Weights of a small transformer language model: 4 heads of 64, 296M tokens.
Each number is 500 + 40 x the weight over its row's rms, rounded and kept within 0 to 999. Layers, rows and columns count from 0. Numbers have three digits each. The size before them is the row's rms in percent of the matrix's.

# down: layer 7 MLP down (transposed), 640x320, rms 0.195, rows 72-141, columns 280-319
# up: layer 7 MLP up, 640x320, rms 0.174, rows 73-142, columns 280-319
down72 098:523459537499455488523430484489457533512474518484472527472508514505488508501390533510540363433549490499491519462475507573
up73 106:473505511510561536567540436507497520508507435483473518532539519495557443552463489474509464467505511478459613431333556452
down73 105:485482535520553502519485536555541532529500548519503512487512486558555461477512502492442493575494548469483547496519519463
up74 101:423436528549457450436486465525428527555505492515529479551502463460481487440495466511511476567552562489484491481462446462
down74 102:479474403500481480500492548483478496450508520529495462509437507514535539468500456450500486460563512493508511504520459497
up75 104:522498506500513463536433475502465396458564554452513524511430543416452484483492480494523550527531567479504603563490505492
down75 106:495452391433496467502369502470472511494502502404524512521454432535465526554534529514556412514473469536545561486500529462
up76 097:479453518544486539538459493563441516537508512525497499519465537469474488536514475571469517531539451526513517425464439464
down76 100:530493454530428515429540572521502476425541503466548466508540505523542527468500515471594457472504501519459516456404541632
up77 099:446532502465525492478529490498504536518503508508493614546461539490473482553510517477433529501430483543454545489580498494
down77 100:495468450478558499502504535538591483517541440472489506577505502569536455480453487480536513430547519591494502569519449496
up78 100:575512498423443439481487440463514528559488481472463453521564447405556515494514531443511471470487596432551550502544484527
down78 107:516455501473564476489493553488502492480470450403535466499526499403563546416489500499539612527471494500433495436450496525
up79 093:536556447542450469518469443482398499489539569412477476526501477458545479537503571411523513496433442585565540518532501501
down79 094:573526457433494468550523490478533482543538446497585557470587474476461495587536504514496491436469467523521465534542496468
up80 101:494449585518476499506527493524470498425463546492436523512524447466519518422460562506440477497518421521461496538517551521
down80 106:472511488456534485511627530557471545498500524510474526450437480537496528483458508482454487500479490555468552496500523533
up81 117:473453517488481469611495529525508436543455500520524465498452495499590460491509465483592493482539480534529472512437497527
down81 114:472484429507410499470527495486516530568480515521557435519553514520521462535480503480535498513501492587570453559473476550
up82 094:458495460427484506443483463458552541511448550480495510550527548589478498540576431516489508514498469482515528535467530483
down82 095:507490456501485471513424570482487533489418492412464455489492453434544509464480566515509472549501490517500466517564471459
up83 092:481573494496543473396449481472515528479451499515517515469517531479485483489597547469470539545558449538510464513535568509
down83 094:543533568552562508519490517549495469470490499519513543552474471592518538510491489522579532487498439486515552496432478480
up84 099:484556463544500541482540500434581469461465467432515519496555489472484466469497543488535493501503567549525562482524484510
down84 101:522455497501463521531505531513531546502509428430557464544466512528447486471490518531502519450580513485495473513565490540
up85 097:455500593520487442588556455527518514474538432572423502545525423524551485432503522533483538514493584438490519532527468568
down85 103:505543537551504441531488533518484465552507489450464555530493543498473453421499516479469463490495450545496462494496437501
up86 101:516505425512440477538462508484482483506532529468469493581482540574464507503514407512457577588503487506467504556537535528
down86 107:548536522566461453556428515533512524502560463553540502536491447524559522577509557472453535497478560457543561473531469490
up87 099:483532505530495496523508479444507504482518556580511462503518461461564475528467501540574511474467461467490487530509454484
down87 099:456494548528453503465579482549495490533551573489495444508517547502452546501424523504476531549505560519429526505536509542
up88 107:507519471465522533477459512424561516554426513496499492514530471487510477537512563453523478473557514517518556475509529507
down88 105:481554494496540509508531534484530502516495492479479511495522515539408543473475473492562505468563531471559497469540468530
up89 095:545471519485511524490487494510502500453465506461501467515559500485524469471513477496470459470593484470561550466555508542
down89 094:568528491454566549458507549515571431559474519561515480556501465552529537530478483538498472456639459509517528506574598494
up90 103:519505484506515498498396544467487424504493550548459534532463617499495439566515488522511478477524545525541525460485610510
down90 099:494528466516519542458569472542488464469515515451495469515525487409466529484509487445487504540506496598530480510459516569
up91 084:520437540493491514427489467468543520578506447540512530449514517507487481507432456453471467526480469522484520546564494513
down91 085:509482498566479509475510522532536521418491467461463485496499433519557541489517484547541545507501618450522493444548476505
up92 088:499489530467430450530484442484488528452502502509499450451464501493484536469538511520513465422462523508526558527517494549
down92 089:491490477541509512465509517495500476569474492539461511536536533496571412470467502508536439473477526503502516535502461495
up93 094:513559541550513503541439461515472473512555521529565499475546519525481512491473530524499512554461516561549514518521511574
down93 099:522458466474462471465512435554556481493527484575426510515483440479427489460549597471479523499490540527443548549499475525
up94 095:467561457493476522510502516458530550483481544507504514500555494568549507583494459435519527503452534522512476549520484418
down94 093:504474513548471562470446439552556542491433453568501463562491507495597570487466507474503503484448459496436550401439524533
up95 105:452509483535460488526500540544455535473465454486554516526456502518508525427469549518498510458528498514473564504493521549
down95 103:516463442499531504519559521492490488472471543466516376565458425462507541459496565460567499509515486431493569517545450532
up96 099:397493539448492503494535459485476490468445530486511496474520527427524468515551503475467476471570539536561451543530522508
down96 101:516523538499543539519525489500496508452480518495476460433596582595463570536438483461514557444557439507493488531468430532
up97 103:470481479516524498549502569486493498448469448470519548527511533516455494527552516487538499508468593501508454483430461443
down97 103:492519448505492519548501513492595469486474502543515492497487464535500490504489444614490460465567531481514494491551494531
up98 093:465452487518497537518572468536513488562504506544447492495489431502553508368549472494520544512474515515497523501498509585
down98 088:484526548407493474531447587510481580483556496582477575454523486486449471545508508532474513483571525490490465482450494443
up99 102:552468495516468584531528457577474480525426398450558553451509499472524507547569516513493526535471595490466495543488487528
down99 096:534496523515452433437490457572506518556449524585408508549477612497487504445502525471412536522516496466563521562459599471
up100 101:546493497428523473500507541498472439591478434533509464461517520511510467462442541570502544511465481446536459482558572452
down100 108:589509517454498484541460529588484446505512488440498514420549523485502539539432482535505470490479482514560488476537537485
up101 103:390500524468553534470604534474524542545499548497513520482481482531428427552546498489416509475497522583465489457560473505
down101 092:476447466579473487570446503506544504479561484520476551437484505513557552472434517433562514433535446437465512483452467618
up102 097:504451470479482541524456516512513476490450452510425472554527493479481483481520479484482502564513521527522464528478475473
down102 096:492510455533483465515517498554553504487518493511493484501476479427536507433525503575467494525507530448516507547499500450
up103 100:412515475535507448490433512458545520532465450507449542496467524511441521570476505532528445499520431539495531486510507567
down103 098:469488485446527495573463582588551485450501436473500528516520529536479485515509463520558520406542471461515506511484548435
up104 099:466551500541477536523494542493512431508565501451492480520528483487524486495516494502448503464485471511495494536566612542
down104 097:477431439455520513452463530454536544517526497475558465580521522527425520455532551481565508540532528545440461479475504521
up105 100:522462489480455531464520457478496527487515460416467452531525498510474506581514511570477515610477441530510500499424447581
down105 091:536473487493483495514514553486510488468486508462458506537508518462523481442503462534449534474495518522458510570544520549
up106 107:452512563549514494536578543531440504475436455478553503510561551456501402465470497490467546543463559505496524486476508531
down106 102:537548546511470481549505567467495536488518473425516526526535458617540557481399496428509449517455549509529516538452541481
up107 111:476488515429490514552431512489466474452455481512483555538527483564506430529505470511473454537480499484482484531502510550
down107 126:553461485488517501467538495502516510502442488492513496563511451489422462524524500483546427586466535518468506501515500539
up108 100:506477585440458533420510494443507540581479488504480511534509481512501519545516460509456428544533498429560500517426516530
down108 096:599439479455542470498501443531446522479438502431560528565526459492481468480496482468513487409460526451512508489481491472
up109 095:430466493462528469443486528477474459505444545474568487563530507457533460560523479463526497570454515504541542513501463533
down109 094:591477503568496441472517514411491500528448519536501520527433527478553521437433526518455535523531481504545504523519477481
up110 095:440580530501520540474491465533486474487449491521440515498464550510527496500486532467489569524461512465470505448491523615
down110 097:492504484540539501416440488536506537439436486491447516473438458425505517517473501461510545423490504530480529487519532549
up111 099:519510404504517495512477491489555473460483521492516495533454541517463424424475493515537492438454582502496499502494487552
down111 105:524505406517567523591543514486492446427480522591442545468475422529439615488529491537478490498497534412620486499454534425
up112 099:482476550447589486528465492487502580513440489528525476503477467489493520485542534489504495442517495583500474556517487535
down112 103:456400490504505504477488498519536524479435485547433377498542542516567496552459520553491520464514462504503470493559423558
up113 095:484457475440536558566535548524505499473506469503531530482490481528542563522509499485539434524478520406471507543544454484
down113 089:523481439487502407513532435515502522542539510521476524480466536508496477476445459511508507394524450510470468563545526488
up114 109:485519544496578480437516473545503537470460471433526499497536486533490454509538489496537556526466461442538440476503541464
down114 111:528448513491512432519481517466458568488463485398507509520461474445507512549520449423482548457508459441473503460540546558
up115 110:520513484461602534486490514554562468526487456516504503510517511455480434567554475531477493463452497499409513437499445486
down115 113:516443545509527452515517453464549533536523480542520501494482470463445498589559532502551519475528484477460487541438405484
up116 100:525467501489479549533425532550430475460481441539510541499490439482469442484453517481556463470521439502500591432561469593
down116 098:554494490503454488564486490526583533480551533561507432524552550439490534465523495546476521547557453517456421514526520425
up117 100:494524497548514498521549563546530526505535507475499491450502531525536505489510475487462481483524463522530558447470491479
down117 099:577421489536509476437430484586509508436492518557500484523504482511458464436536514562435522465485518503526454558490527441
up118 093:497462559441517473530445507503559469430511538495515512459547486490485565505517536512475531466510384488578502470477540494
down118 096:520523469475514473408579567571510583492499456493563616456509484487532487522465513411525506508486532448503517544518431456
up119 096:462541538499420584495533483532474477583474471518542493477433500477511539465474602545494502565477465515489572525490485485
down119 087:554530556436496479513547462535518478526512505514476495535540491528547503536511441444518499463474489477486519388497489430
up120 114:442495509430503503527492526530579507485489549570567495519532475441505538437539499500518472509515474470533483494510464471
down120 108:540404511454483461457500432509505569505519502481538516577458488419492533430532514473535478485491484495484559538485492425
up121 101:511499542444480492501524505516539470484452431420453511539491521515496443515440480549510468540517565462498478513455553501
down121 097:465455498545488508461513530517461563479503437533499529444446494550545442466505411473504450537483418517490535552492575464
up122 098:452536500427489497529449484482458480463451543474494415494518519466530476548506539490463526479565493477486461473533434471
down122 096:484429487459509456542473513415516484449542516467427451481538472502577573548489519429527553398499477532460471547477546544
up123 105:474421571493473564484459579523542548547505520463495564532497554443514540532534488478490443482506560483472480490521526560
down123 108:481431446509442559483512561521636577454485519523511482537478618423468510503473439512517494517492529514500538483490580494
up124 099:451548509487443469504436426601433467497446501497516513489538534403483466507554452493457578506480519399462459555475419507
down124 097:484473488537469482493445457489481549527464511555391487580516520440520531566516496414468489510567479497522533514523500555
up125 097:482489567527464473473497548486477502501445533439502515541552579507413487501532493517462479541525528517431438471481543551
down125 104:461502482509438553508529451498492507495454488546484594457481531532438505549546447558471523571504485497513426401465550476
up126 114:458540502435477448509455449500508434489464424447554541485471479507570509494546492490456560470565550501428434500560486516
down126 114:567487464500514487530367528526437504535466474461491526444491491503501514448496484503501541539587538509455493509493466546
up127 104:467486495501509482470535499488478520511523547484582430502480499476491470564570459529534514591507518497506442529516529485
down127 102:470446508512464481495509506493448528519501468468518458498533477540514531500444521435443493512566452438478493488526461491
up128 097:528550487495495535522491508456483575447510579442430561520551505504575503483453468512509521547449582517480542412518494518
down128 097:497470588476477483502537487488431555505472516567518571505483478538542516490464556469455480501524528495564469447494448469
up129 100:466394550516504555541462463462552519518559499453536536473489509504452508568582488588531469504502529448541583540484542494
down129 100:470482460464460596557443446436605492521435422517533532561500532511479544559522537548516544426479519485502465526456446455
up130 095:463490498489471511568473472469518455496520509513557454488451568469504505469524487414494468495556503501419515488553444510
down130 095:562445522517509459451476494516451567468515458520513478525541519474475467498486515475512545576423486549473500531518571504
up131 101:457541475526496507530517570503545420542498417430407529587441446516491494522512482470555505494514491545563506533467573425
down131 106:456443618475515458460442462502456482461540481469540361484494506528524488554481520395534526522526529558518478489509513565
up132 097:527565516465552461537472455440486506616517411463525489560565449513463463424492473483520477498516443459483420540433514458
down132 100:441520525467507487524440524532468519501511555482519493547491534461453421501492531539496534462607487509520441504507484568
up133 100:474499471571492471533511555465501518490522486520500427514535473500579501524485389451558554516514551529535472490489432421
down133 104:512500497464519521505526513468604477469426497510530407497564510468473499497507502497485461476487508459528493480481522428
up134 111:436432489509465421495490499557514456522508445511517510576602498473517580462539484424453431581541508485543414484511552490
down134 109:455470563505467425432524465500525544414508531483501602551531483494486531507520548472547442474515572462503585532484526490
up135 097:491440528528446523482475523545542507466491530497467555576551467519473469525512476519584460514495486492464553482525466460
down135 097:501528544488479532528480479446505482464570492512499503517558441503533515538457524513506503466532598489508480556501516460
up136 107:543526529465487524514530459493495555505482541507481513552543493497482526507550493444502471494529514523464493490467551492
down136 108:540505470554509533446537503528406513525549493490456533498491408448563459520517473490448491593526505508435447551443444476
up137 093:476527534521464516479499478548502469459484462424484451562502484474509498531531505480519513552525551475485462490495536432
down137 099:514506505484496480477559486582479489503492549434422443496484535581552562529480484538570497462530471452519509462496466532
up138 095:578522464509551441456496509496539544479533562524493524467489526449525414487557442474486503440506492407547556535454424452
down138 094:520453480493499516510552455482507475501595493541474449487479502543414518563506471506498506510504411549501532468484543534
up139 092:535494518498465516534520617442565561596484517485510548505513484569553522465492536479489481443517552520462533444493436509
down139 091:485501493452527550556510447542517503534560466540444483568456469569422510489570482510442444546527385519513441521491606514
up140 099:466478457507505534424533468474574486489450482478454510525514498478517470509435463528452513485479482484521437549437583456
down140 099:557564533521580534522427552470507528444522508451475483545567474478504463525467483440496490473506503493491454409495463548
up141 096:545491525508480520540552539523502514435398483547534521573517441495536405527483578607515463469499496524490527479505544473
down141 099:420543553479506450489487506457535478423537495485479477486514559388447482485537569566606560557448563522469496524496525485
up142 095:527517514478520453491525510595456492563419448449475516463538498492475488468536520480509513489529555405489450549505561556